config = dict(
    n_layer=9,
    d_model=512,
    n_head=8,
    n_kv_head=8,
    head_dim=64,
    d_mlp=1024,
    vocab_size=9889,
    activation='relu',
    norm='layernorm',
    norm_place='pre',
    norm_eps=1e-06,
    positions='learned',
    qk_norm=False,
    attn_scale=0.125,
    bias='all',
    tie_embeddings=True,
    parallel_block=False,
    init='normal',
    init_std_qkv=0.031,
    init_std_o=0.0,
    init_std_up=0.031,
    init_std_down=0.0,
    optimizer='adamw',
    lr=0.00093,
    lr_mult_o=0.713,
    beta1=0.9,
    beta2=0.95,
    lr_head=0.00528,
    grad_clip=1.0,
    warmup_steps=202,
    schedule='wsd',
    decay_fraction=0.633,
    decay_shape='sqrt',
    final_lr_fraction=0.1,
    batch_tokens=65536,
    seq_len=1024,
    doc_mask=True,
    train_tokens=370900000,
    steps=5660,
    dataset='wikipedia_en',
)
Each number is 500 + 50 x the weight over its row's rms, rounded and kept within 0 to 999. Layers, rows and columns count from 0. Numbers have three digits each. The size before them is the row's rms in percent of the matrix's.

# down: layer 5 MLP down (transposed), 1024x512, rms 0.0249, rows 343-395, columns 256-383
# up: layer 5 MLP up, 1024x512, rms 0.0266, rows 344-395, columns 256-383
down343 110:415605484493525561539492465486454474476463531489598477522474519530560435470558537565531526588504541434492411464544441477474525468496408482532446501468534461470504541464466513519490615402475510464478417472512503523437504463580506425572531543630509482497537529470519489505497527433503456496397486502501515525503555434462482553482548498525539491433530458469508531461477538417465364528511
up344 098:521554492487506533477484499462479502461520494487495513536551536492558492452531464541450508571451391418571509521498533556447521492580550531475468411451439486526533499468412533474476492600381537502508450508523473514519453468531502408427527472475478490457500496480562616559523509488497560474451420549465384523584455502518439548526537526492425579621482462522502581465528444514579506555512
down344 100:424540434552525491475449536471478464609489479487531437469487511525482446434497405533417440524437430534320595545544496431418512499481504495598489551619533422418409521541424496517560514549539483512485583503447513448530417409534520531559496548541364541576468608480500475528496477470497434598569616505382477567534511562487562456468461465515540573494432579488531447563512435579452481582550
up345 095:575434507429563508474447466524488487563503511490528513539424505541569367479531470491576536452547517469564430522445466377499426479477491574501402458424627472486538488578493433423536617515465556432472505564504426430599499455537470503452518593547504571586526483446430472586523528472570386542470452412521510428455482458527509402527467535494521491569359464481554522544491571494497519483465
down345 087:413490515546517448553466518591503665551513486468525481582494494488524495551423452537565580475582520520497512510528467507485441540358559426492614489408469543526467477482602475529503444474493447471489561394528505486475475488467428439513559525513762521450503426496489511474509594456539585533465464489528313518500508547475486476497455514521502494410483523377540425513544488438448541532475
up346 095:409465497461503497432452588436548490529465497476454445522555525488520448523517434491530543522503485588502528413546401508480567516517467494480515590359529554517555568515471554520479494464424553485502522402454392544483482503468563569560502530483472415672458455439461513577514522584508459510550475553527479561551637434559467443508488508411422578534504554464438553452462483521544548497524
down346 096:440498491489538468446525551514558559461502511492449446553534488454479509506468524524474492452595490582562622468462552462489580507471499448485499573586512470415435513550454489399545524518553564557520518513467505577637448439613414523499514489510473541498480519446548429484496572520499456411563492531534495400517365525485539615528505503560587526498547551528419587502447455575445462474476
up347 102:583498501531476470456565505573447482454521361479514540448483513504456468502547516532557506497528497508454520537552508465466481464537452536499479452489460509568552515595551473454491492493421477536491583471468484539387421497544435551520536423503495562466590450415431388519542480535465585487429563507549494479466530460572513435454554600582542434527495557588468542640449553517516445465518
down347 100:523504487561515473436498553474493540453504498462555433623488516499505510509485520499440474426465551482563442558506541578409532656524544450511548560528408490522483485523502478390445487397499573356477478519399446474525523471433526533453513489388546525558502495493447523567595547400479444530474480502429540458559565491588568475551402533531566553449520499545454523585579466514504532588421
up348 091:483482496532508617504471471628536454519403524531467561550492543528534491580502491497442472455505459509470506476465345527500477413546584505411516510498369556545599584538511482480452528513486602503519495609473453467490502501575410498546472532466488539526491543502548510447534528405518436605415471503500485517513553499529540538497493597457371415456522548512446594532463484527588471549526
down348 086:511477514383550488532507548514447591498511455483547528471498564513432486509537515549453587575414538553475485502490371480522423520520568477530502451492503475542484436511504453538514519589516400519529487434496538509551507500445500545492562506514528555497469537521587403498480581513428599504459414494528553587483492564544553520512522495445527569419521562497483506545500518472565504428517
up349 091:522487552564522451450577573414490450625523478460523435504555362448480502552598398500525489558609494487454519397487514453467513432442523524513518559486466612504469480437559429495523516524497425425546406454489449543515477468508375547514558511584522441610499418510484481494488417617503510428448514534484553631553483477518563474546560485517523478425508550519434479530455462558482523436566
down349 087:517452483497462503476459487449461315451483453545479496573500545544471533542491532507467511492445492565508468534501524513522487462466543513552545541455519470443570519564542476512518597511434557512491546528494460430470485552445435450467448573579489493411466590470447444448517403503497526480580588513582497398583482475558468564486468547488505478409547422477540483442485465514534481523431
up350 107:564374607429440486455566498453452514549591550480466616512445470436427426566539446494460505545452502540530446501368467492513634525484474485640480477405522496516561551478529513527454510464544507492425440482492522523503518430477497511438475551490463462461516530469555530442451503519522483440483463530436438507505563434504554525479467592544501486529568508502489596507480602473497527591434
down350 112:465510440485489462486477481569467431509530457563568502550446521594483462420462413490513446479558473505424569432470516525483458606528513506502437541473481528561475569506447518450457474431493512494380517456413476480609468459446568499456487528551504458473544572509477536509501545419462500514473559551492481490480550542428407480457510518486494470485577531514531425551604538530492508397524
up351 087:424501508489499500465503568584431495519518443504537425517612458410511454474488473501528468543549513555392478521534471456535542473563478502461486474545530521476512413502574657534561481500499444486442530511422474552449563500518516569469494568520538432623487530498468508472519411568598550508451514561496512519549459508526467561422546470506544388444482557511374503457539558417531503502470
down351 081:488504555499553558474404455602445433417471504490475521577487497498546494427419485534539552570410522547527419485597491481472419544469494519435521564429518459577517602557483455408515533544499476449584435444571452515477422443437431538484427481490543525452537503391540475496476519426441464578440557541512505514528633508509517448589588487440468570482450518525536492562533439447549487459520
up352 086:604537463563580518481461537576474437541545500469494480527491371455463411511480538519549530531530519440396496460541472542621479500554505424494549497522590568538434463545478579408543541459469473506523638544494497541482510634474496477517558437587389504461568469459572536605518472511565568445636538563503483472457584479492481509506456503475532450559452577476420499513498487519461514580461
down352 082:445508574458474525574582517486535408515465451566423592536441561477558566446545470535471575456544457464438528530494495501407512435485538577477490500517555510473615577472420470551507562472398500513497452475494497496508494461533526565455433524526456508477529534538591505415489452535413439506444452466452563478504432460488526527557545506551541541481538453441516533539592585538457568455520
up353 105:476584415568495555511520550581475499481515500602485558506432446561443480483463429544504418502468510437557481465429498483465542498563482460463482543475485561428566336525538594508441437552459490546530494504530516513520473513508438434504564510455480448392524497531514457517628502515508433512484532530478534502431422477438435535526498510473455519505506451525591479575526520585465542481557
down353 107:510494482420500473585453524522586413492521520547491516433526544582500496561541554507500532605432493534438469411486535489544443400478424511491429571511491528534596521512510509468598430540528476504512434522515518578551541510524490552564453501449381508539471424539476511485543525564505584524531590509434426502617428552466463463542546454492476463458575479493413534420481520550529560600448
up354 090:474529409494450513490501483548415541552573444483527598509488372482442486546500556584555526476498449435486405516453587477518438495508498560519425595457518432450370602512540498470467445652529482507433497433471418479507441483539434438367501501404519468519509510449473487472485413553545491499503441495484452578454394493427464578515473477676449469493513511404504503481557541544510595488430
down354 087:514528532451512434452477520510476493532527432479476446513511495484401439514492548591483528517437490475504544447466595507428438529517522488563599449528585472424479572497506444477414510498544487529548542520455466584628539356503567468518396585533466503555491524492432517376526458538474516473483459520498560617467505494575463536422552479530508320481514448454528524605482484532577492442506
up355 087:497513481485424515547588530423458542445506402511376488451523523518483464556589489430581495489428501517460515546427518514397501531525556467520471502451477530496566476452435405503547460462477495550571476521553513480488561500496502493532483482543492597450550507529454425503517569479560541503496566518541449447543521509420456475525436555420491431497457511524485469502470431533498505436530
down355 078:429434483495466563413512561471456474493408519527505418506459447567428484560464441493474436463505537492491468549530393514412519555533518544484527472585496561456480568498435448565520555487580478530509467512534541561425575533393522550562559480533488502457587436575478457398548496471562473497447526512470524488502449500573459505543456440508563524486416505533535547609491453547473451506506
up356 086:403550512504442545487444525418492461524586528487439483451520502532573492466570531523483536488495498465411612523508531459440573502499435597544575548462518453507530433467460446584541556583416503569555506461476450484435517450439403415361549435485434480542536519395497419569429585525482394503429521442547442464489533543502450577497480562547489486594561500519480502513482589480555488473526
down356 082:452507522479476451465426528489471513411511479553429429551486581487507543508603422510507474548522494435582513535517520549504517535586567484483533513523486568379564582557487507523366550471491437523494557481501446507443455453558548531559450523531517399422444492498533492518522521458477427556434470535559506532522486529540524481502375467468588448497474471451566468551468496546577497521584
up357 099:626475471596495494599625496499485516398640455441512503449577507548522513549493576538567506502504506513456474461481490468574460520586492482463513488475465530510541496479409482480517546476477554427556509467462512493499462501563533544541534424457464486552573546503420490470587575530551499496547512475377423573455538460651516434541518590455450526547515555573486497549532560488447501521478
down357 098:485511494481483509543467478503548510445464603549529435558424479484504445436543464619587553518557551494540388518464452560544541488557489453524486427486563424388462476395527504473531559477455485514511478571560618522436468383506451579550457485473513432497555500544444527507494479556581505480485460548444564488493463538594329533542480444466515469501396509529493501569544493590463445481492
up358 099:584480409532490574482475401477560442484450564397378529454487485484528437504527477516468489478461516404443466494527465553578505495513575552624477522476535483373539537446526411399402592442451454522537494477501484438479567547540502485527470368393478580467504369489514547602459515461503517508531492450452409499528524487515484478576490388463552603544449487363527445633448678521511506573536
down358 101:504548537528547441563524427594556486514478497433608467535518434500451595434531515524545556576572547483390495507513607498497459370446451549485601481519532543499553579458465517464460462538544550476597464472395447518534435441430456433525515527522527507550465497480484486490495554549557494491555500532572495463488516415521547466482480500582504458458421476597460499376498510486429457547536
up359 087:484462435536461472515536381518495508555533546496480535524562505523535502495588500465503438516398490601497542573453418395482494486465479536496507487546524511516544495430565504468528539496561497542541372433464493397439462487515519409495500494462497475423491558527497427498565450441514551591450439429475510475474497475486582422499495436513441372501457529577488514513459505470506464490483
down359 079:500496498488391519508452540572518460488469516410563473560407550565559465429543542552506493574447494511483516502493507565516512574573470470527454427381522544537497435479414447519531491439487483585410597471538565605564509524486492496464493515522427417459498519439463613435456485448551538502495542429457548428491496412496577577568513448483561628521510521581581596460572475465456474510482
up360 103:577551451501444519481521502516487503465441446440488447457502522502515491504522502427572537471511508504487512528575464519459518536434519408487538477488436499453582537443463531537477589421518438541599488539494362553456559488482484464502582559523486613390546569462434474531506526396491520507453555555459420457481495483507463516493488700453537486528490541520472447622443554624471498503569
down360 105:523463418543530495504528440508497427548472575463471440504494515491532551510508479583428521480479500452549570536511439428465472529500497577508518395570475551428450565476499534502405468566605467514474495564415416581528572465437530548579553471464516555488653523469484439483533469489530433517452534557517566477470482475490510486505489479566573492427472563364520530470428597472491440504527
up361 100:452542459538476507485383510497462497557475436554550504470431372433483402532476539529582511551556475489492491508482549433513503450500564455462496538476505514436511446524486412602508499539500506539609614484509498421501482572511414506481575455392493545454475454454509521582517570556583474546533519512373431637452525540521461514544472467600471485588540509576435437450370465581568532536476
down361 107:484458433512461550528475513454488401526475583544423599482484561534522471557491490473524470467534587478493541520515568497529463550446465455563479508481513475490581550381518415487508462468492575484474530533544451505473539411408556468509583462454384441466551432585613500529430540501468391517525557476425560562469426435519570551514560425524536576538500438489476530553508404450503463486430
up362 098:499490423453505517511491569533500482583377505494465478552467496570478533490529546429509536471459481570478447497457506500553509484604488471516447540407425504533549567473467486497531518459517468654505553468512481516466499568511419477449462522474480484541521490571426531556531508452539525575621532508510483493495561549482580481510519407591447469509424523485482392539510540515429517533518
down362 086:552478493444540552594511459438485612523555512524474520538573489393481575558518479491582588468454537502482470513493537430506506465556442400364564515492495500516418422512470468502496548481468559418498498428479519546537500461444430630465541389529644547468405443611524517491473527570497471489428535513542506501562533500477473566571540489587524523531516545575505483551395374414516522533433
up363 105:425501557526381533499528483434430533626483505501496485471499519491456477566534475480430499453468448442601431473452491447482482587467426442535495477481400444535515582509434470534428465554498540500565499609446536571481515526440483505489444488442458463511501537427523506508622489548522543480464443481527446508457602519593469445533484505513498507599342446551482445589453527564469560403513
down363 112:512511506439549438538460600563371547425612535511487548497400500510483449505474467478518506465478473453584506435518492447502535518491503498517509542455459503495440535418441534483531517416430424516517532497537410464540462504451551501491514550466567455500564535531540559424453519485523542417601481515524548510473483450433497568566475422588476526554494495428456460456600615545469367597455
up364 103:499467565491562498596606554463460507508508486469470633575611438583509488505587505456585563485589504526454517512544463526510571495415464496510520491442515566529492391529498539442482528543499516447423478501457489529313524524492543538438427532476548486428448533400487462468463495511441490480563518479526485478471509536586523437557493543539472499502472539502477561510431458576545492511494
down364 098:442524553562424472468414408473455655483556544484588551472451456502516566454474534437538564525474535506521495566515462527523571431506456439542479474460480485486557493550549515501506464486541569572502478470586447553543450431533537593539454535537830562501514547531455524541482547551512404567479512539463479538479441558458454500547492537538531478473490436531476450433465421512463493439520
up365 109:570504494605602592467492519473475485602587518480576542529478462559524470487543627395509539544431464515526500439473564523448520523472427510595535431497501544506459567548543443487537557487476529577519564488476553514467419499497493449490552464527470427590533475496462562509566476486419486445513477492485468595500585481502533542615533551573440417550412518568452509537523602482502476486484
down365 115:514507463410473532524503468552441512497499489507460482469468629563484443483488456455459517518627544510454418480474453538451565509491565526495533529532502468575392460475518393458499525471468506434615583521486468497545481529401483473435444495512549465463535518530558484457391512485444642566472520519553488503488475521541484570486546539536472507427519491512525440452622521624530430513575
up366 089:505466449444462472410586469463595493551549550604447508527584487511516448514476563513469519480414500596430451615482475539383421435529444545574478555480563447453458442452519463405480483504555517458457573440428435462480520640539481411514464486424488494476475459553567439442501507511447467542554477362516460490519548495473522411437566503555456431458494517490576426463400473513537501427492
down366 084:530527497457539352503450458499493641474428586417528508454444423609522524517483511554480552609531562457483514489531501576475501528419542483434540515516566522523437368461435574488504526476570456465496462471491525428504587520459549404483501515505676540460479504426517480520399424578453477516532497515495454489489506470437541491514514441538501521519517455446454525558480508524489554474542
up367 104:480439416487547573492481470498547440546486464526425522396461466503535456548472511475563521521515441565507439560572465460460555553492511466554479485471544505539512532437431519381509508476504487499481604502476454477522538501427488444506476611510461513607496534479493384503434495513421516554508500524476453487526552476663546526487537491461541500507433568427461510438554520460530499512472
down367 107:563550539503485422530416473575474450458522446498459433521489478527482548539503499426450493507440529525506433488454516479474481447435511461519557524512476506494599532531530532542514513384459501486547408538587540505462493522529551578470490472493493501632566389459448582540555560450422426453473511563478453591540453456527520473537500422540432486446554473495454457531527459491475435568548
up368 131:540566490465457523467550451407512490461537528506517500529402402589492553524556422530539501478443445427424497560496443430551554501467529485535398488445556445539511417542518444450555518496454558493504438532450538507411496460461557611456522446551469518471511511486477505393536537519548531617523519407490480459451592547475545399470491479461516485500549553508484500441517632503527542472497
down368 114:360411486536481552509496499484533682474491570510503504533544512479539468512515494470486595509438497583588478607434539510527477511546435514526485463433491519497493525502459548510518506480445585500446537558497513484464570570514516473546573459460725410373529550536538487546520462574466455462589501502455567425411549483490535476484543476524503491550482479555540390542489527512542526518430
up369 105:482552548534440567551485527485474495471479473515502592506473528523498377559440502436530499506488478443493467564560518435472553513552471567487483537447484477476594526533490472434576517517459414562488524486415472510449532446431538427512513483562451407543483564456517475517519461545461432515450430479523438596453496544512584480454563561496526565615495522480577406585535474579551524491494
down369 107:520482484429551480559515485498412533435506556513486526429507640542524524553508536495540574556499407488435501480509534445486529447521470466483460511452415517512439500542511545508527518515494449630536438422472543622509444491533503464512588558548484492516436526545541471423542541539602597662540520571550502499478406508467512406485466506570429514561595505557431496497537475499390528503540
up370 084:540519476486456507527482448579556494465556532581494536593541488486604504595608528456464474518565531551475515443511485435543518466547532588539407535401539587528492477498501486474579564415474604551498491482483425508460524519537478470355513450497484560517539520557371472522445559457476409531509537545521528417480543433338620472382518553503504393611579519461455494424467532511502553486556
down370 074:462451489510514535396417470476521424414593507580457445452494535481462587494422518531597391542489617462497477541496431504439467568493498505506528440489631421502574529467475473498540517474499521403388395486495458547542475473523472460551456457494415405379548464603471539545480437538480407528507553469418576505493512615482500471529495477467602509450404420519595552521504518475493366524514
up371 092:508522474492421514451493477489522491454538496513585502477526556517450491487479464405463510523629504560572418480422488457508471491481497460550465493441442436456450520504428447472454535553383518435547474514475445460493523402547444506427457392385474442570545496495442471550495550446525529507513475529475353533538526444529479548432432500477417476538440479514480557440517526435507502532494
down371 089:493538529461624531505411452466550501506554461531536528503462468527460519561510479493472497477462514462524433526491457543465526486415498479390449483459493485461527520580496504416507436518470500538502637513594538564458479552468557554572593567490426492452427516483569481478517509445423526522492498445484542538488387488522606539532581492420533536449489569520534468497458436516596365434541
up372 107:456507543483462505462555523464495454542517563430477412498403442509462492440444500504507469472467483430425550483494508485542550508567548622427519401482537503509556545460548414472421577553475477530508466543465474553475535537494518531441500499522477484412524447461511483447481439496543612493460433508465520498448541506510440499553451549541493507521454515547466477517473550567535531490491
down372 108:578548539504495462498488474533471479577496471518522463422467508533588561534586500546589536447454486547598503357485481588503582461534394402477411420523505576452433527494463500487479439526524489432535497548506440598523488492472453538471369517534501565486510498474517581458556507526468589565474517499514541537556548481516473572496496478486333540452530517452488481448388551503480561492465
up373 104:538547510543581537486546477525557475525470442495495567607396494468497515548377490509459511530538439402484492497497438384497453476559494464493441460472507471603452506495564523518481569594566554546507475533455471474454453581492513432404545429460463571483504442561399506471482468500434528542527482449442491475475459436560502549531517523452516527474476525469588510578495542432586488468546
down373 109:599482582603497476554437527414401469544463591528478516416573639426462516507521538560531459528578493580467475508509409440543524482582443504550472484546609540484541488490578487511423462444490538420513501561503530454508539434413486521575588487572466506460453580500446434486527423529489453489569619421547562514426365476533633558413518534519443556527535425438506566548509483451549527437482
up374 094:554430557493501533397360468496459417528436472576540463578455461554521486524461529430498489500583396591474425453513525524569468492471483463594536527500523507527478522581459407426518569428541638469446609513446532596521459464457476418464471520467432436539618512517568585431529506446506494559405440468502519469534476525505472543607464414458481442530468512610495448547503590545522471565439
down374 092:490574569533432587502508564538533535540404444529485465597507425435465459577488546559514496519560582622555525567541575499479451527460583447550460505540477536552464489514552490510532497459579521564504481452530478412439486482439552417462490445451552456523452475455527463442441418604479514463524553539507422487561476465533407433508547524546519527494482430500569581465561479518452537598591
up375 087:459545533524440507408547462560644465532529480486548500566531516502403543521529455516553440538557553521443562528479498483472518492485555521529422417514519493480456447476600555463429529608451478396431519484521428448539452511546502530430532427535489565539611517522478533551541477550485523475541500474438401451540484498485476501527567508455526440619576584421453487516490534544479555480513
down375 082:474515441502584549514418452360458406440465513644395492509481585560551468481600457588514468508611483525488514462517504481466491470481479493556449543458532483447528508458510450496478544402492490574500547521515545490411595519570561502569527452611486473449469435496503481533532578463540487562506455521506474508566446468442488423484455422586469501491374518499553432551483448500534387501492
up376 094:451522564487539538471462465541491448443545530463497492493465487609516503504481486463454506462434465582512388466527522553460487534575495394561496597523480495524552487486498448544456520473577538569534403578475447524540537542499487415502488595515489449475530524496544558528586442614488441506558412416414454517519475505521495551501471442603467570459562501557429488499472505559514500447467
down376 097:540522559409546444550454435542477475475460536518580472503530448554562523395485631500539510516427513492501577466516467471521520466530468489426487452538466436519439411516463529436578581562448552537471557604466487522351388419369502457462370528611501514438518481468536436517489427473558559495475509506528482423451535520475520413592496501500570448486445477463594471501525480477419508535470
up377 096:526358522478487512521471576503441506516503541468500588617499437549448426489466557460494524570509516507370474420389393451495505481577490594570489392446553488511538469510548549386558548542447414512459486489501462524429566437449468509477496531544503511450506532436545477423522477496479430530450461527529497543588454539482527505488516541508445536542529510531510457589511437540503484399512
down377 093:497569479566529546535512497502586607447442539536503464453543520438466480396486404602621487539546455430600486477526502535533592471562510523517461493432456489495469560479504451446522481465502489430488568522446475507482573539419457537517423505578675562596473538500566503533497505469500598481427431476568434536523494431464481433535542492457360366472514549461528474430558448468538530499539
up378 100:544548467558481498530570521516479530440488447481550519474501356484474397515450475562479476409502467507504499458481515571525558513546587494583441498443488538407508477535548543507518476552568415485523480454467493418512510473429564473502502514505458491459620481487531565560596488634467542553569466524517426515431434491549472543452514540426382452613470565494450436480547558497392463568476
down378 098:462487496513443546539500437525460628458539480501443529463483549531461507602555560515510563566420494579465595552509542478514450533430466458442521438353500479532396537529531406485560415501430653533476462426461535408470405505417451520458582452570609468577539591492519499553522540488508530543467374490445379576557533496461509519443482483390539449361490551460484467609503457456528543436628
up379 109:489566480525479529466535473458482534432502462492463514481468471585429550573551464586548507499499469517521483403622468538500429425497509433434497533472465475557448495402403490465499538539498446507525470449501482583513461510339463447496544463522520495518509395549447521486546569559503508477527498428483472573565524515509505502585480472459465513432441552493541561506429473498420528464538
down379 121:510469466511547444407499444590556509469517544611485483482530443531515469477454506532503488545519498447520409474519567529472513525528617491491583503514532514520521494447481454531504535475530487470474538522454490478516454478534558467563497547475486483498492516497476508462547478610592618479510492494427490567589591607530414403469512432493457501504561578524495519492513480560537467431532
up380 092:498490436480610468468537579544562472543420445579491484508458573499459524454496543448559465524476524520482561543376494537500584496499570492527513523476450538348499482425472507433430570513513501524563511490501383471550456512513483489608548477478511443497518471544440545519514535480444456501490445558521490517477590493538586578482522502495514491553559531496467467483386450497447546437513
down380 091:494495490555429556474541487480483399565532515510517393549527392486439623597532435557550422576498494413503629571432494521495447412323472430463521519552490467523628579561496520502474451525432509386433468457519537461568375536455490526526496579555384527555501459596521651579492464504468467596464455459570504536493439555444535514559471448504520597490502510418558495419514544516512521492504
up381 102:518475564507462539522489526457542421450403475511419445489507544472414520595458512516451488468639498391541555427525470501477493531400631518546429551469539443459524409545539438488474522502496461558545475501472528603434508462517517513494573498461456474447452491435439564461511517592559564464472470522452509480453437499462410568448492571449524500460498606451527520556387582489391615470510
down381 105:483587448552543581475513441532444530441635409433542491511524537458515554386507486545458557439485539473620358492562490473559502456480506549493422484501513498469482564500454594566401531532497457474480484488457456427575449452598472569528476396516495542524488463562537412522587514486548520666455549536441487536491504502542451473491530595511513524511604564486490425516643581553509505533427
up382 099:517484557540459440539464499498417478415613554465456566559491508531465644528558502449621461538543509512551542536448535413542469435480490543474429496551496451522557478587492471488562470525445449510558637587447430537539549448406542562494527581531474518441494432470402481484498469425550594436447505541473526534500508505514554544458525489587515469566474447508532441506517590512439573425489
down382 098:443537468530532553427436494497444545584506469527460533476545470580569595503523490473432475495434515547509522486563560455460444497423432577562583505582490462496589480498491442532527404461534462497481461454498502432488514422520455577532549548523461403536581490472528460472557510525500429548492595508455518343531478507582475522508562497480507560486504471503431563540483503585507476548461
up383 105:528456543516465547525523439562505432515461494422485519524457481481414512506482456487471492516515498475409578619632503474488492447499481496514510481546597482467479513522414456572403475450531511532457552484443505519453504488492483408380504530429468464415600472536451514442435516456515555465461527520524490532542621476554547509440585430560477480441502499573518436430475505504521572458552
down383 110:543541530495519562465469452517502394490541450607443508503540464515512525558512568402523540526542522498444590529481482519523516463613498461505493510496557595489491453460437516547547464520475545573495516576398514498594471541408494459450483534507454377555507518490532475522502568501537590509591503465686495545593473516482557533479537436446536504556604555516400445427566518521473521521432
up384 098:510565479413536555504561524510561548563620458421498425535461535501459515509488515518526475517525464522530522490537550373461586528514501457455519479466474471459513407531460615440538533553445567519585493435473479523517465455469436459435521430450516579483489558526462526488514503464430565510460511496486426458468420479474566526476510537444413471595477643527484427442509488550430444481477
down384 098:420523512574483509533485518538601470572450524485543473473531537475465370452561387530448499396528462495531517436505505490399458516521510510494485485494430421444528395471456495472421547540613501455504514534550487441491506450452581528435529536541454457569510475531511546508559524557559539486538617606481495514492529500519532433530502605587523536469433502539476482495486595518475453455506
up385 124:548463438447483435575481499452484570537481413512558542524468470645454559556520445479549567456533447456433500545496538481524556446553448585714498537387464383406449531585500533478483460498503485473560528505433444589504490542505551505469541635567536533488532576449453497465552467472515481497471431488456516486550439461505471389446485493531535511479451395555470476514456465587542671491486
down385 096:491498433576471465510504504458465754511501484498475490455484500507514482574489454501520875508519427502457504531478536488524523512484511468565456474250459509448491482485454520508485471535503469569487485475582518478454405514488500502453471517464837453476573510492472485468495517485504509467488498502509577491470481487491495551505486429505502517486564476466485486534503551521476563464512
up386 097:559537513488470459364541587425552506406527477471503533523411484574430469492459593482488521610499517581461408504479463551481559469504594617576512476433480441509530570434539469444504527561490557451473631464507457438588415527525365506446525415471511474465547496481532519476545441492486438524426560513512470504499593452502517518581418564538426561569527496495499475527517472489452514515400
down386 097:551459482590448558538580397495507479467500523375482524533561455627555436556526610543416505524483478434475559514475517612511471553575514456436514491503491490515540584540469541535476515552549413524472410421488514555567571492487506563493563487538528509436489518455417497547510472478481512505507478538508522441563450528485431554470454501482481498532523427524427542472425541498452562468453
up387 106:545475543546523510558530544532504493481467462484515472599437552475487579500581451426461485551462499536520436532567397507548522390532471609582538528472430569535410463503489528431468489499545554591469570619480482558480510523433513492557481477550518559455498390482498445506459499432441507514493430464415528464495458542488451508559489523530456474510375527575483484475469504513480497481558
down387 108:442577454487543484512516503393516524528427478501489381513466499425544453458473492467503476487490472558437530413366523479476470528497574500478470537499509428459448554468533428569479552519538472539406543465587499441513549509543543537478511441439465449518512509493577482541548524526483496485592572553458509513503503434529482539447469474386585535507568561458449520562462566511508496626494
up388 096:498549455534506420558609501492488503512574472539459500562418563507518474554467464527458493500501453517579412528569461449499557451460454519557419583536468439528486539565462495458520581527497473482402594556457537489467430488514490466472528430441465410465487532445539441489403452443503490568426435414465454467417549488480584494496535532596483567464425610578505525489537492467484518485508
down388 101:519467531601579475496412497430454502546499488457506584561450522540499512468493432558447590497494503548456533491553490496442527490516501559561484475468460476484515503452545532553516565485532530485571483461547567544496576541588597542437563435576491437517506498479476536489462531578431475406587409542439573494534463440491452496425499519463569522547450490637423438466472454538483527430514
up389 110:538569511539451543543566549520510502466528518441527514541465499535514489570539429504579566605510507498466456623474487526519606480561536492515491534425540460376589483455453548478480508492480530410459614441482425481503511436489457478463548536516475543487571425423496501512489452484581471555483485469514413454475425525427500506489477426644467484477376524543556411529490504553489494460408
down389 114:491451488480459485485447516564492471518413491526491553442514503470481591567485422414524483426533502526486517445552518540464560468502517539541552528491558566424521492481374487434572578453533421604506552473537520438564449489551512494606482482428286368486502580490516486516552525416461551559455492560433489489505520613469414412547496421434484550390476421542427460524497494520498536525523
up390 090:474556480502473534488481586540471503496496567467517494574499490546439603581450571359532409511446483502415540467464502461516506468502505490463488508569553556514504517570520520468514524456470464488435556474455527594572497614452586494549522443500432514474524463550490477456489457530569522543543508474518483463331498433519571501426454508516534467531511465519364497444493477562384460455440
down390 086:517519504468450481469484569473565547519501462452508564486499577383527365465524595570501453554524530471463436524503518408392537474633500486373468436485479536506514462555560419440476506538542516434493408518531518526454473446458506526412483495500559510604535543488485534569481548467503436500488457380469496524531494469505616484452507424478540534433523505571528549478462491466571513527452
up391 101:497518516517519523559403468382499472497468462462553571496510455486449514535474460505568478515532426484391491481518501456539577373513449520529536516437471611530533501515564618439393537512575534470532463445411475475449477553420528542563486487457496455456472509531464512422456425479494451518396435474491522468507454508491513439499487505527592563651478514508511524524492517583489526530487
down391 099:481470547470490470416479490396500428506435525525413437398493539410482455556513478411499484597479441464582440482546551530499454473488496476586479514449576513387459450442461503557559495463557543493536376537412562436456602528567436538458507471521539453578501453572588442438494449524533489584501490535478488501505481407481431468570443545470593514444428418514534427552540512422502516481520
up392 096:438446604505498546484474561401428423559572425522549482613465548600497511491505481502587429512436476565427483541560503477468561559524481493508501490510584513561429434543536529446467517495473580506420463534451482358536433497546428493435532471541437438584535536536491545472538537494444511529446452539476514540567538521523499505389452466481501553553462564519436495448510486539513545543493
down392 097:451553526455497519505470519457637442515480489465509544501528471542464485392571572464506540521516553460502488485563570537683371571533521509582478440413523502467574570511477452516528526474530531547430501512513486450522433394515586407472452557414443537520531584536490565551523587459528470508559528470460491515514419470595516550487450513438555562567558472532392435555475478508445515505474
up393 085:474494536518552587470525496537560399546433475587439552617477574562578406460486441520437461559484459501477584507575588521464434414481548557492496520494531573474529495589475434435527530436589542479480452404506446477552556483545541505501452492562455484504520468537495506567502503590443534444491373441482519550530414532597506500532540458503512545515537527535423482426449526505539513371514
down393 079:547472431496514415532497433441540458460537533550570489505478449501442607575542436598491507478555576496489411479540539508632531521430558486504575453548505458473459494447548674608551483390493519591484512634458528499488436469429506479507476438511453577414573559470547520414519537411568494544525586496494484512475465537502519506532414562471512501531601466484473570584489452508442547522487
up394 100:487539550542495523446587454489538496520537480508564507499499532420545457546592423402517538578493440503384558654536559378530540553492506439587463604513511447637458448527405448491496442548486512530502536452484439472392474520509476437590459412583493499491539547481537406582461507467482581552549447437380527619520589577521598488523499457493445512542494518491365492496430504481505546484555
down394 102:417502467550509425476425502480566561551510524492496474429543498496471469480363404483549511431543466499517552472441501511457548563529466436563539478545504592456524561503499507533531560503505582488486490437510531461531526558461426441528483466449507412461485540425535499525548544484496516490479472609428582461485561432554561550429457497480472523518451550598514529442512567593592544480455
up395 098:440480498525516559501479445479591457494489496541586444554558490479523467515470501476520539532485418645504421471554522535551478453476540460457458494469534499423492435483468633484504564518481516425474594480467534470501577521493505520477490519545462537473454368483482446619636539507450479557503449481464443550554588578506552398488450470497508490576386528504535483488429475414453512514501
down395 102:508487487421514543549481528466463463538554540500493496461455599419524524507522512537478488422474491425558454446469526570418450439514519542494572429479444490490479513534539404487439417532398555461531494534475475470404517457427491639548445550575532495501564540503553487464527498431473518473477500469529571472516450533510476555455621428535516571542424490497505516620502479484491423539507